Weights of a small GPT-style language model, trained from scratch on English Wikipedia.
Size: 23 layers, width 384, 6 heads of 64 (2 for keys and values), MLP 1536 tanh GELU, vocabulary 32000, 48.9M parameters.
Each number is 200 + 40 x the weight over its row's rms, rounded and kept within 0 to 999. Layers, rows and columns count from 0. The size before them is the row's rms in percent of the matrix's.

# down: layer 7 MLP down (transposed), 1536x384, rms 0.101, rows 119-145, columns 256-383
# up: layer 7 MLP up, 1536x384, rms 0.108, rows 120-146, columns 256-383
down119,095,185,148,212,192,118,120,171,196,173,124,194,240,218,229,192,172,131,215,211,213,134,201,186,192,184,186,219,179,288,164,189,132,164,266,170,223,167,186,169,190,165,182,146,137,184,211,179,296,251,134,152,182,177,241,182,220,225,236,137,189,182,230,196,154,203,203,191,158,158,227,258,231,189,201,203,175,265,122,179,175,281,222,204,215,155,166,150,236,212,253,237,226,161,207,222,179,216,174,219,209,235,228,209,213,236,236,242,237,160,251,188,164,146,220,219,179,120,198,213,287,119,245,225,180,246,160,98,179
up120,112,230,198,177,290,149,206,205,250,176,201,181,250,187,191,229,179,179,175,194,192,164,189,183,224,163,141,263,184,194,167,211,261,179,252,145,157,206,160,169,191,237,195,169,221,193,198,164,158,144,224,145,192,186,183,234,178,181,183,166,213,205,189,198,230,194,136,147,156,215,187,227,251,274,170,211,168,264,222,204,159,130,261,232,246,242,252,237,206,151,255,188,200,212,177,206,269,207,259,262,193,226,193,135,138,214,135,222,126,186,153,182,188,171,180,246,199,279,217,184,140,163,151,190,208,200,230,270,207
down120,088,205,228,172,154,146,218,192,233,162,131,253,239,199,230,243,130,266,216,156,202,203,197,277,217,230,133,181,228,148,191,216,106,312,279,179,160,188,221,189,189,214,229,210,147,179,171,211,218,199,200,232,223,168,149,211,304,274,236,177,237,259,178,209,200,252,247,203,184,191,207,186,205,226,231,195,174,170,197,193,320,125,197,241,201,233,188,117,237,178,201,187,297,176,225,194,251,104,135,229,246,223,141,255,235,205,236,201,237,242,243,165,238,150,196,215,239,201,197,186,191,274,165,147,238,174,229,181,208
up121,089,196,198,154,203,242,247,232,278,262,205,163,265,121,264,264,169,172,274,239,111,251,206,213,211,133,237,236,244,171,109,265,165,205,232,211,176,159,192,194,141,222,226,166,224,197,238,185,168,184,217,189,146,248,260,212,200,157,203,119,224,221,214,140,192,193,190,202,256,215,191,202,275,212,188,184,189,213,196,262,227,202,212,186,165,191,205,213,218,152,194,211,153,251,119,203,207,225,211,200,180,248,175,269,275,190,209,215,246,138,198,207,133,317,157,203,192,197,166,171,213,210,210,192,221,196,170,214,272
down121,097,191,155,176,148,354,205,207,172,211,258,184,166,124,125,222,258,192,217,202,203,200,179,223,190,150,233,153,213,206,228,172,215,295,127,234,186,145,201,263,207,175,240,255,174,270,203,148,186,151,130,179,174,223,218,84,130,257,225,124,173,183,141,249,299,208,165,205,165,184,204,200,179,184,199,248,237,127,186,218,233,128,206,201,219,197,240,206,240,222,211,181,169,172,227,254,152,222,207,196,187,128,253,253,148,189,190,186,201,177,225,185,218,239,153,227,245,196,211,255,214,217,232,153,239,136,212,211,185
up122,095,223,160,324,287,153,234,208,201,258,197,247,176,196,167,185,221,128,194,215,219,265,192,203,217,165,184,179,256,212,161,219,202,167,226,239,202,202,222,184,230,161,235,211,206,242,152,203,199,212,258,196,190,155,115,253,171,183,172,184,138,237,187,165,276,160,217,213,216,172,152,198,235,184,165,229,156,234,220,159,193,167,249,155,183,135,206,206,238,204,191,149,224,227,251,152,163,170,213,210,218,202,167,176,224,226,141,217,175,209,203,137,228,144,219,167,175,245,235,170,206,203,147,190,137,207,215,121,189
down122,101,184,253,177,220,170,211,87,249,178,136,200,255,213,216,141,159,200,165,171,197,181,207,229,147,141,182,239,183,206,210,192,131,201,119,138,195,231,184,147,153,221,159,169,177,156,236,210,220,199,143,224,142,187,134,165,173,235,213,209,194,208,232,192,194,221,208,263,206,161,162,109,149,169,214,132,161,251,261,129,209,127,242,221,134,203,126,227,232,244,179,231,167,202,216,254,207,242,225,173,164,227,165,256,190,207,177,198,223,164,239,187,231,221,199,208,159,149,175,204,297,226,157,205,190,148,158,182,227
up123,109,222,203,149,161,203,207,257,191,214,240,245,185,225,145,206,199,253,155,171,195,222,185,217,237,308,120,229,146,213,187,228,240,237,213,248,166,214,219,162,225,218,193,187,227,190,185,154,216,189,157,131,156,161,198,188,121,270,211,188,176,252,269,227,166,231,244,219,218,175,186,259,226,215,241,272,229,188,179,237,224,185,232,208,169,226,154,321,269,152,179,171,161,151,147,163,166,158,261,222,153,176,250,205,97,171,145,207,238,145,193,224,192,198,210,211,152,134,207,266,257,224,250,179,162,207,161,196,138
down123,093,167,270,193,213,277,239,214,229,200,196,180,171,189,182,229,153,185,200,191,259,195,197,163,198,107,240,207,226,257,243,175,169,243,195,177,223,237,270,221,211,184,201,173,207,190,224,156,148,256,212,219,230,222,196,171,220,137,162,237,234,232,194,247,232,153,178,170,234,193,175,236,223,214,175,147,265,184,198,201,170,232,213,182,249,180,152,181,137,213,193,155,167,166,218,213,102,135,178,199,143,138,196,194,173,192,169,119,190,262,156,177,124,179,212,179,199,203,203,307,161,191,225,197,127,175,262,230,242
up124,095,259,168,114,197,209,216,151,178,204,186,169,230,238,182,200,203,253,204,192,210,130,221,143,283,235,226,212,298,165,99,150,242,175,209,230,188,224,224,196,159,275,202,211,222,254,215,190,224,156,190,212,204,205,146,187,176,224,237,210,166,148,228,201,323,224,151,176,231,198,288,133,218,217,158,245,179,144,218,133,246,189,227,162,179,282,249,212,140,178,223,178,212,253,277,238,189,176,148,273,256,262,183,193,243,245,251,274,206,214,204,261,259,191,200,249,195,244,203,238,198,249,216,197,122,266,215,162,204
down124,091,169,218,234,167,198,123,161,177,181,129,241,211,148,173,195,167,196,245,218,303,259,171,142,165,182,187,199,140,236,191,276,242,223,172,237,210,216,188,195,214,187,153,142,175,190,190,295,162,210,204,183,238,211,239,189,246,121,195,207,221,167,231,171,143,225,199,221,213,180,127,235,193,149,215,132,212,265,187,240,200,183,163,258,226,187,171,228,243,224,219,166,147,206,134,142,206,198,168,201,178,191,177,205,198,179,196,178,236,218,222,80,199,210,137,160,258,188,157,88,189,193,146,197,213,151,178,245,237
up125,094,143,148,202,203,203,174,235,150,133,203,197,182,219,135,220,251,215,189,200,245,220,158,260,176,261,209,211,208,169,129,181,164,175,182,201,234,181,210,221,244,174,121,195,181,201,164,157,212,202,236,234,288,235,167,179,197,127,139,159,172,221,177,186,219,205,270,173,192,162,173,193,210,228,199,139,149,267,178,206,208,161,284,188,169,181,187,253,227,271,112,171,209,239,190,223,242,262,218,242,220,165,213,141,147,192,304,237,185,184,212,196,208,148,215,215,239,184,158,250,267,216,243,248,208,163,186,173,255
down125,093,259,285,246,197,211,252,206,197,225,143,129,181,145,223,162,159,141,204,182,183,214,176,229,225,260,194,274,215,151,200,200,228,323,247,208,182,226,201,152,190,237,222,184,141,176,244,132,218,248,201,198,182,219,216,261,254,213,227,220,194,151,182,160,200,232,158,260,246,182,180,218,178,202,201,167,187,215,219,152,135,220,277,175,245,280,140,185,265,105,239,233,204,201,206,230,203,255,204,113,189,269,196,154,197,256,281,248,154,195,215,164,207,246,217,122,223,117,157,268,178,191,172,119,237,177,218,280,199
up126,093,206,238,163,188,186,287,81,242,136,193,195,206,211,175,163,178,136,187,179,181,194,174,185,211,218,195,154,188,250,226,180,182,227,226,166,302,171,162,182,187,170,183,124,236,171,230,191,191,238,199,183,213,259,218,78,219,179,230,154,168,121,212,233,197,210,205,151,229,252,203,219,278,286,230,160,242,241,178,229,240,139,186,257,129,225,141,148,173,244,231,180,219,183,210,281,210,181,169,184,176,233,176,150,185,209,183,182,191,304,232,257,221,229,144,156,181,256,217,212,263,209,217,230,241,175,215,196,178
down126,103,268,193,196,150,235,231,273,209,167,189,266,236,187,176,232,211,111,245,218,168,250,184,215,207,246,188,212,181,139,265,196,170,157,225,197,203,230,152,232,169,211,230,241,229,274,148,162,191,264,203,149,260,201,216,202,196,170,229,255,250,239,204,181,170,199,179,134,147,301,178,221,176,162,173,252,262,185,170,214,212,265,239,325,156,208,239,175,246,236,178,211,221,194,238,149,228,223,195,184,165,214,58,143,289,187,192,263,191,148,267,185,294,242,162,193,217,258,227,230,170,186,196,256,153,183,147,191,197
up127,110,210,168,203,156,177,209,161,195,182,190,153,263,182,242,161,206,235,212,179,165,156,218,219,188,154,141,181,304,285,220,160,204,215,179,229,239,202,187,153,198,152,181,182,208,205,232,160,176,158,173,237,154,180,246,154,213,246,206,203,223,220,179,199,201,191,190,194,185,169,272,166,236,215,139,244,244,243,141,197,239,179,202,205,248,210,165,136,205,214,179,249,163,175,248,176,145,203,188,162,169,151,201,263,213,201,268,171,181,223,216,154,217,201,127,195,105,142,171,226,92,184,201,201,156,155,173,226,215
down127,105,191,228,191,171,190,175,233,225,193,197,199,131,208,179,230,213,182,167,251,157,224,191,171,236,242,230,209,110,277,164,241,258,163,240,178,195,287,144,204,255,166,188,223,202,198,156,217,149,203,166,128,175,220,183,231,187,195,189,162,175,182,235,205,156,135,160,227,261,239,170,218,218,160,243,203,168,252,225,139,136,139,200,183,156,212,164,216,200,176,254,151,173,223,183,178,230,148,168,207,271,203,166,108,248,273,260,175,183,211,248,225,177,175,206,187,160,239,215,301,251,199,167,144,197,198,323,157,198
up128,117,225,142,215,160,172,183,243,201,173,206,139,234,192,181,233,235,178,206,179,142,251,214,170,203,206,189,235,143,232,235,190,156,203,204,237,212,253,247,151,211,232,176,201,128,254,132,198,246,176,242,208,148,127,167,271,184,235,181,187,181,220,146,202,156,157,186,241,182,183,216,239,132,151,192,205,252,201,273,208,168,205,170,184,163,240,276,183,176,117,147,179,249,188,213,261,186,200,155,231,217,235,312,207,174,250,234,219,166,240,168,168,242,194,193,236,239,176,178,193,216,158,108,205,230,234,242,182,167
down128,091,186,236,224,212,190,208,163,210,163,211,210,192,187,198,188,211,204,165,203,207,136,245,245,195,282,336,159,233,182,176,179,307,152,197,165,275,198,195,207,256,152,184,156,190,203,243,117,175,195,184,184,225,151,259,78,165,286,232,229,303,137,218,192,250,247,220,125,246,174,186,213,213,204,191,153,171,160,154,189,217,175,228,266,218,194,227,200,271,284,215,146,213,263,234,134,227,140,172,153,240,123,124,305,213,131,241,210,221,226,233,185,187,219,216,207,213,286,196,165,205,232,196,168,186,119,243,191,248
up129,100,254,237,130,232,204,81,127,237,187,168,182,187,169,114,188,187,222,155,190,188,165,178,183,215,140,198,170,174,197,142,141,234,166,142,212,91,177,95,199,248,245,192,210,226,223,213,184,187,192,216,170,206,250,209,171,152,287,229,251,195,225,148,202,154,198,203,148,187,174,235,172,236,173,156,196,175,213,227,146,189,211,175,202,229,219,147,203,245,252,226,162,168,242,188,287,222,247,181,273,235,168,157,191,210,220,207,149,202,238,242,170,264,209,144,255,239,189,137,259,229,215,238,238,275,247,183,195,220
down129,105,227,224,203,106,191,251,187,181,112,172,239,253,191,192,192,175,190,244,111,168,190,207,166,210,234,229,155,221,211,145,138,269,180,197,271,170,204,162,184,286,140,249,249,188,195,116,206,273,225,181,218,214,224,245,200,190,228,117,192,226,218,178,135,248,154,234,187,235,198,196,185,149,169,208,229,236,198,224,199,184,240,195,204,201,283,282,227,216,205,264,186,81,180,257,176,184,178,215,208,139,196,214,131,263,172,172,198,247,198,201,193,214,107,168,158,175,222,250,245,213,251,201,249,135,139,191,163,251
up130,100,185,161,207,298,259,243,236,179,240,124,245,159,177,278,167,193,241,165,209,162,240,103,167,209,249,210,198,197,314,138,166,181,238,171,238,215,204,194,270,192,167,245,186,205,127,168,171,140,164,200,150,181,197,167,192,200,224,154,273,235,238,219,158,200,207,171,157,217,190,238,179,162,148,260,146,165,191,194,238,185,264,201,144,232,254,250,154,224,153,162,264,159,186,155,285,224,215,176,203,186,125,191,235,243,216,191,221,225,153,131,201,187,172,185,270,214,190,221,213,236,202,235,141,182,112,162,163,202
down130,097,143,171,160,188,133,200,151,227,147,120,196,159,193,164,217,273,213,213,218,251,143,204,120,183,169,175,263,186,152,196,177,193,170,249,183,187,177,203,200,266,140,225,236,240,202,187,193,193,183,171,115,222,189,192,187,219,147,142,277,109,240,234,213,237,188,247,118,204,211,219,220,232,220,218,179,135,218,195,167,158,247,265,219,153,184,203,188,218,199,184,173,182,164,154,282,145,210,249,187,208,188,85,217,182,215,220,230,120,260,219,228,159,218,162,207,228,83,199,180,223,226,193,213,155,191,142,206,160
up131,097,174,268,254,164,252,75,186,292,156,180,242,158,169,261,122,138,191,176,210,203,189,174,156,208,259,194,172,198,170,189,202,176,111,207,221,252,178,178,114,212,152,209,246,264,192,136,241,210,219,149,258,209,185,178,263,112,163,221,195,190,227,224,182,161,222,204,223,264,167,141,135,241,201,223,139,273,209,264,169,198,216,232,234,171,159,253,228,135,233,148,213,228,199,213,220,287,188,185,157,230,223,260,145,261,168,251,232,221,223,239,209,243,196,218,197,143,261,216,221,155,200,199,171,175,178,177,145,199
down131,099,226,243,235,131,164,253,169,165,167,192,194,229,244,255,227,227,225,206,167,192,277,146,201,205,282,204,168,209,236,170,240,181,252,171,209,189,167,179,167,197,236,174,215,207,287,203,191,215,218,137,217,184,225,176,266,175,200,212,150,143,214,181,194,217,244,181,192,239,262,247,220,191,218,222,254,265,204,139,210,144,243,191,200,202,199,182,206,204,134,198,245,187,192,183,172,239,162,221,131,202,253,98,181,198,257,244,221,153,191,192,140,179,196,190,228,194,223,161,214,270,234,229,118,174,187,237,122,162
up132,097,241,108,190,218,216,191,202,175,208,196,165,195,155,172,197,182,200,214,183,157,236,189,236,195,210,177,134,200,194,205,240,232,117,166,181,180,225,243,226,256,242,212,273,162,221,111,272,173,210,226,229,217,263,218,163,198,180,233,168,164,114,176,203,192,119,163,193,204,222,165,163,221,168,221,155,291,130,210,193,253,310,230,249,233,101,138,235,177,159,225,178,123,208,222,188,269,166,142,175,202,127,192,176,223,180,206,196,186,257,166,248,184,175,246,209,213,268,132,221,181,171,172,232,201,275,279,213,245
down132,103,201,195,275,235,208,144,214,207,213,179,176,178,284,164,247,194,246,209,247,210,216,198,233,186,180,139,185,167,191,223,201,210,220,183,274,270,199,194,169,156,191,209,235,254,274,281,217,155,199,198,143,183,205,247,197,175,214,228,224,213,118,237,212,266,166,217,263,170,190,168,164,192,253,103,227,257,224,176,226,202,160,259,166,164,126,254,191,214,170,240,190,145,264,175,161,162,247,248,227,158,156,181,167,240,228,167,256,170,199,154,241,258,209,231,204,275,163,229,227,187,202,215,254,223,169,179,185,151
up133,099,267,193,223,210,164,168,171,204,179,201,212,190,254,204,167,148,226,173,202,189,159,237,226,185,208,219,205,151,240,213,235,192,193,152,122,172,222,229,191,157,203,270,187,177,197,209,176,147,179,225,281,215,213,226,202,222,246,257,250,176,240,196,158,191,150,219,232,277,227,175,235,201,133,204,243,172,155,209,139,177,201,195,140,119,182,309,165,216,233,160,191,194,140,161,222,156,166,241,134,154,210,272,188,123,236,276,211,253,134,174,186,211,183,255,197,201,244,275,159,181,148,192,178,204,196,178,190,253
down133,096,173,188,231,243,166,235,217,159,252,164,206,199,261,117,209,210,197,221,188,166,190,196,208,233,186,204,287,222,199,222,217,146,146,200,234,240,152,184,223,232,160,195,200,150,212,174,191,199,135,132,180,188,192,189,179,230,216,186,294,182,206,231,247,258,280,117,206,270,210,267,159,237,199,205,181,205,120,193,240,170,170,207,223,218,227,99,211,185,175,212,184,223,199,236,234,152,216,268,201,184,208,175,214,262,233,253,221,177,178,190,252,255,187,119,126,207,168,174,178,155,251,162,259,184,160,207,188,177
up134,102,251,191,291,209,178,209,106,204,125,156,237,230,237,201,210,279,188,220,228,266,200,183,216,136,192,222,192,224,228,205,184,190,200,154,211,197,123,126,212,191,246,175,180,225,174,224,121,183,123,134,171,156,249,210,234,172,197,164,208,146,159,201,220,264,205,223,189,231,194,243,229,136,146,171,239,201,116,208,230,177,162,132,124,179,240,140,224,131,271,265,258,235,222,154,239,206,233,173,196,174,165,209,253,183,214,232,136,196,215,226,215,235,187,164,214,150,203,241,164,203,196,148,237,196,146,241,184,212
down134,099,188,167,152,209,216,178,226,230,279,240,179,150,191,154,187,111,201,187,194,197,143,209,165,229,221,174,224,161,172,184,211,254,207,203,159,217,201,219,210,193,138,202,213,139,180,184,196,251,227,202,208,247,172,212,167,186,186,199,174,205,241,182,192,152,165,192,163,213,230,214,189,248,158,118,181,132,222,112,228,193,167,129,260,187,171,222,242,218,178,191,182,204,191,185,144,178,185,162,255,203,239,206,216,167,214,258,237,206,280,141,251,252,190,232,279,178,174,179,213,205,200,175,190,176,210,153,245,211
up135,100,263,196,184,297,172,214,150,215,209,193,190,246,170,177,211,214,183,206,235,223,181,204,191,200,149,156,171,191,204,243,177,269,210,188,267,160,166,151,235,300,238,282,161,193,210,234,165,219,179,293,233,293,180,239,179,224,230,199,127,269,160,197,253,267,182,191,203,216,207,202,168,236,227,267,135,270,224,132,244,208,224,191,212,282,243,211,212,161,209,204,235,201,134,90,205,195,199,228,177,263,210,221,167,192,184,223,213,175,179,156,200,183,234,193,140,196,206,163,195,154,185,274,208,216,166,213,198,271
down135,107,176,192,200,211,294,140,123,218,179,183,167,84,184,245,228,219,204,207,232,208,230,200,308,153,143,137,158,176,165,199,209,246,220,207,171,169,246,190,269,168,141,199,247,167,224,183,200,266,202,188,150,175,209,227,210,216,238,216,276,223,213,242,173,172,183,110,182,130,234,153,184,225,210,252,215,245,130,253,170,201,250,151,262,92,244,182,187,257,191,184,107,143,211,294,233,213,262,219,215,211,220,186,249,219,246,186,173,239,177,195,160,159,223,193,226,242,152,193,189,277,215,195,211,201,232,147,250,175
up136,113,215,204,296,200,233,204,218,214,236,226,131,161,226,181,154,128,243,235,223,224,201,164,215,201,187,281,241,226,190,165,149,152,209,198,132,226,206,202,273,261,209,299,167,275,155,257,136,250,179,165,229,209,212,208,204,272,214,208,200,203,165,236,173,230,202,211,245,206,225,168,141,202,234,162,223,236,166,208,163,180,179,248,235,199,154,165,199,192,275,151,215,160,187,281,273,206,172,241,246,212,194,189,259,215,170,200,140,227,131,251,197,146,193,251,164,243,292,216,187,199,193,234,219,234,155,205,197,223
down136,093,175,261,186,197,217,172,225,256,184,137,289,231,230,215,211,234,195,234,219,201,194,122,208,219,218,89,167,125,190,261,230,185,135,199,290,178,204,184,248,157,136,166,236,160,203,153,224,182,195,235,151,162,154,182,190,274,185,200,172,170,197,155,245,160,178,191,222,248,259,236,255,234,125,194,235,209,262,211,159,194,231,229,156,267,274,139,171,237,129,212,208,201,162,143,141,179,161,152,176,196,260,156,168,140,145,234,197,248,233,129,197,270,160,171,227,162,204,97,178,237,218,144,173,197,274,217,170,165
up137,099,181,210,211,219,195,212,148,168,201,204,184,241,291,228,235,205,218,208,226,158,161,260,215,274,132,166,230,209,257,171,195,214,148,247,246,277,150,193,174,193,227,211,133,107,188,223,74,116,235,277,258,180,240,277,188,183,198,164,200,187,233,166,129,186,170,178,174,251,177,236,144,176,149,217,248,209,196,234,171,226,273,226,212,209,251,173,208,245,250,193,184,120,193,190,233,194,222,166,207,195,185,196,107,140,202,211,202,196,205,189,208,186,147,166,200,184,246,208,184,134,254,170,260,188,233,212,250,190
down137,101,132,202,175,170,238,224,193,161,220,181,180,150,141,160,249,204,220,234,198,280,179,230,152,217,98,250,251,186,238,246,279,197,224,198,155,179,244,137,150,140,210,118,203,104,220,163,251,140,134,188,162,259,139,194,215,151,206,236,184,170,204,185,218,214,205,185,148,171,242,206,172,255,193,189,197,185,247,155,276,129,246,237,229,218,157,158,174,178,195,212,210,278,133,249,174,197,180,122,174,201,228,127,223,217,198,174,237,223,157,257,163,221,237,197,178,210,116,197,183,173,197,208,228,167,217,230,189,154
up138,101,215,139,224,201,259,245,242,68,219,229,140,226,219,127,234,228,296,255,239,195,153,233,231,193,205,198,120,194,176,170,189,146,227,244,259,174,216,126,154,149,194,236,120,179,180,209,284,168,201,220,141,204,174,256,174,175,195,132,221,202,182,223,159,194,137,172,180,236,120,264,161,183,188,95,201,282,274,165,126,218,209,236,246,169,150,213,156,200,163,200,199,207,190,111,201,305,220,199,249,277,195,102,207,204,246,174,193,217,260,147,211,165,240,274,220,230,154,141,192,228,217,159,174,190,221,165,172,179
down138,096,162,226,189,176,235,228,164,178,174,181,171,168,173,333,212,101,189,188,198,184,185,159,159,207,249,142,292,250,140,234,182,142,163,165,195,204,155,166,164,124,199,185,168,152,202,265,200,203,110,187,218,162,240,199,200,218,222,183,175,209,196,206,220,218,213,189,234,210,295,113,224,209,220,237,202,131,245,261,296,226,278,162,198,121,180,222,198,217,236,225,229,139,118,150,157,163,161,232,264,251,276,251,206,234,189,199,206,267,167,224,176,164,189,242,154,264,134,286,195,243,174,247,169,229,187,205,144,225
up139,100,228,256,212,241,271,240,279,122,232,180,123,142,175,273,153,205,220,248,199,219,145,134,163,202,159,185,223,191,238,200,239,186,162,284,178,214,165,240,203,169,262,222,168,199,188,286,189,257,215,199,237,220,216,196,207,182,141,143,204,227,153,185,185,207,149,198,136,161,245,161,233,224,167,123,105,204,171,147,198,154,124,236,167,162,204,216,185,277,173,232,157,168,145,178,180,204,205,194,194,308,189,210,276,213,221,203,234,156,172,172,216,188,287,194,186,267,206,206,181,194,211,267,233,153,123,132,207,167
down139,105,175,190,211,205,156,188,272,192,204,233,216,108,173,237,139,173,252,194,113,175,153,219,191,232,168,164,255,217,221,243,219,256,196,123,204,103,170,147,190,203,203,107,190,181,212,150,241,194,248,219,158,226,169,137,164,255,162,214,113,142,254,156,211,170,128,196,134,151,193,250,227,272,203,210,145,230,228,146,216,179,199,254,183,233,175,210,188,161,98,211,169,230,304,219,197,213,187,185,246,242,266,211,236,193,209,209,211,185,249,248,143,182,221,253,209,192,191,183,188,303,181,157,120,308,205,191,130,155
up140,100,267,189,250,180,173,208,181,207,131,202,296,180,158,225,163,211,158,192,223,224,200,214,174,233,241,231,215,162,182,232,225,188,243,183,207,218,216,256,165,254,178,172,180,193,173,204,236,283,202,208,255,208,177,202,267,167,153,131,264,246,153,301,172,243,197,243,199,160,235,181,192,164,168,222,203,192,256,126,264,172,162,199,161,203,220,197,237,182,270,276,213,186,232,248,230,231,187,169,240,147,193,136,185,226,113,132,186,182,212,174,247,203,196,238,178,184,208,258,108,177,158,202,201,211,144,270,224,173
down140,106,185,202,166,131,265,193,226,197,289,172,214,193,199,177,177,159,199,156,224,205,208,224,218,186,141,208,213,208,205,266,273,192,206,234,151,264,239,236,217,199,225,174,299,208,173,206,229,159,224,152,171,196,262,232,231,265,223,163,128,219,197,206,187,167,220,170,125,222,199,199,129,161,161,229,174,219,222,256,208,255,220,216,173,189,202,176,250,220,226,194,225,124,213,279,151,152,245,169,312,208,201,268,183,156,233,266,172,175,112,170,269,198,268,197,175,222,179,191,210,253,158,266,252,204,194,211,143,203
up141,103,207,241,217,182,130,239,210,231,124,194,165,311,194,199,166,238,159,224,211,232,249,233,189,198,229,228,242,213,235,206,223,201,185,211,123,208,143,201,261,193,216,203,215,169,196,140,152,175,178,212,178,245,207,275,202,164,173,187,227,219,185,214,184,154,186,155,194,179,209,241,177,184,181,63,225,195,190,232,242,232,129,219,201,217,168,226,104,218,163,165,223,299,154,126,190,182,186,119,266,207,188,205,232,213,183,197,238,304,178,213,205,170,182,220,205,183,246,218,218,195,192,117,179,202,195,215,221,226
down141,091,241,221,224,152,288,194,147,193,236,209,241,214,251,203,203,187,137,160,216,189,251,210,204,240,113,226,122,218,156,199,225,149,255,221,248,211,226,259,159,172,182,177,110,206,188,195,177,228,227,212,147,148,305,229,225,295,152,229,136,218,161,186,213,279,176,297,283,173,206,169,188,172,194,162,176,202,166,144,213,230,180,222,162,233,190,206,95,156,232,232,196,186,272,252,246,211,225,270,158,271,126,178,209,171,215,182,143,200,213,204,198,215,197,192,232,232,229,191,138,128,164,173,178,237,233,255,285,109
up142,099,181,215,168,258,189,179,224,250,246,185,214,127,197,165,134,165,212,151,188,110,209,191,81,195,216,157,196,170,198,165,250,201,149,206,184,232,178,176,178,253,163,212,188,241,165,150,146,181,203,121,186,255,212,246,196,251,223,172,175,195,229,198,192,217,202,226,196,248,169,199,199,134,148,199,185,236,176,239,207,244,194,218,178,154,246,243,143,208,163,167,239,181,180,142,221,125,227,169,133,198,144,211,240,136,128,280,275,246,198,234,158,266,223,159,173,212,187,213,206,160,224,281,177,189,178,197,209,194
down142,095,207,184,277,137,230,211,286,280,182,221,201,184,226,189,232,228,204,192,217,146,139,247,235,220,213,244,211,270,232,164,169,178,154,251,218,150,214,215,176,249,189,198,180,187,238,241,209,227,209,213,168,208,209,180,185,195,180,206,240,160,185,192,170,209,155,130,162,281,160,230,142,154,224,151,172,221,210,255,183,213,182,167,216,227,228,182,253,268,218,196,118,210,211,205,168,272,167,214,166,232,219,185,217,219,170,245,169,181,253,221,210,192,190,247,264,173,230,254,187,169,204,179,242,310,186,228,111,245
up143,107,222,140,194,196,236,197,152,224,222,202,161,172,243,213,184,140,193,170,126,199,199,156,206,148,92,173,260,187,269,142,155,221,172,149,233,153,184,228,214,291,263,238,154,237,196,171,211,203,195,187,121,207,174,213,136,189,210,162,236,223,234,220,132,278,196,200,252,217,208,285,226,208,242,230,211,259,262,246,173,176,230,259,192,173,188,251,156,179,200,228,160,187,194,146,247,173,180,181,219,200,144,168,187,128,217,256,131,274,265,207,153,171,239,163,143,184,196,160,175,225,271,184,154,234,244,178,90,197
down143,105,227,238,228,215,200,143,222,277,193,199,168,179,231,198,210,206,245,226,275,212,144,194,218,210,171,257,217,177,194,217,229,136,231,217,221,188,211,86,160,172,290,251,159,175,194,264,178,185,226,186,196,164,159,150,159,270,182,178,176,207,167,186,211,168,228,185,249,174,137,178,175,180,220,301,196,189,132,194,203,231,217,245,244,211,214,252,225,144,201,211,184,224,219,210,171,188,228,204,217,219,205,200,195,201,236,168,288,236,231,242,191,169,86,229,198,143,173,159,149,168,170,199,281,228,227,159,184,154
up144,093,176,264,170,232,290,315,158,229,229,223,213,155,224,192,194,229,189,247,201,213,145,227,123,177,194,179,175,142,213,305,171,244,207,225,145,159,171,214,219,233,207,212,228,210,260,233,205,134,239,233,147,262,224,140,229,278,194,156,169,188,198,224,207,192,199,238,181,191,204,245,225,176,167,181,194,228,215,190,112,211,174,199,162,197,161,188,275,269,222,199,199,230,142,257,161,280,207,101,176,192,194,115,185,189,192,160,218,230,144,164,139,241,187,201,192,201,208,202,288,168,255,191,186,183,148,179,255,149
down144,091,231,164,246,151,214,147,229,165,147,219,261,165,279,240,226,204,216,154,221,171,121,201,234,178,237,206,178,213,202,155,173,187,248,226,197,312,202,237,171,245,234,129,128,246,228,195,185,205,178,123,222,232,102,157,235,170,128,169,259,243,218,151,165,227,194,138,230,216,189,164,234,212,251,241,174,147,211,231,149,209,197,125,164,216,129,181,161,239,172,217,115,176,255,212,229,210,160,266,130,185,213,159,210,223,141,167,210,160,273,292,216,158,184,222,140,195,219,274,162,179,214,196,91,221,193,271,179,237
up145,101,191,239,246,191,191,154,205,206,193,250,155,249,185,236,159,182,317,181,292,201,213,211,157,127,219,235,210,126,275,219,164,216,196,194,238,234,171,130,239,209,176,205,253,222,206,214,219,202,161,221,200,181,243,148,158,230,239,222,191,191,154,170,222,232,193,160,152,167,190,176,194,163,199,154,184,164,166,187,183,261,267,239,158,198,183,188,202,246,180,213,198,197,208,241,141,195,87,164,197,333,199,211,229,185,218,177,219,220,242,198,223,152,166,183,150,201,157,237,186,147,216,249,137,208,248,182,172,184
down145,092,209,225,201,148,172,206,182,201,145,204,220,198,212,195,99,213,174,198,240,207,190,263,296,234,184,219,155,142,284,114,205,157,214,197,247,190,156,120,229,193,183,184,215,116,191,219,244,266,202,200,175,141,238,168,180,168,226,144,196,173,225,202,225,218,292,198,236,205,166,150,226,220,194,190,137,217,256,186,170,188,166,189,203,211,206,157,144,199,176,248,227,211,233,169,239,152,172,213,268,187,225,196,227,216,243,162,175,202,239,220,223,174,261,258,166,257,231,276,207,193,131,172,255,168,256,210,219,204
up146,107,122,220,175,200,153,245,211,251,153,212,187,150,229,101,240,108,221,224,218,255,175,223,218,92,205,254,188,161,251,217,191,179,173,163,200,117,251,181,226,205,206,184,205,187,197,221,244,180,208,253,211,222,198,213,93,200,182,234,195,242,184,184,273,137,217,222,182,202,267,209,234,158,236,240,247,210,260,164,179,139,309,200,271,191,239,213,174,175,188,231,170,157,170,226,236,164,218,178,157,174,224,235,252,139,128,180,220,158,240,250,173,169,143,279,245,170,206,218,144,179,207,124,102,147,218,193,191,242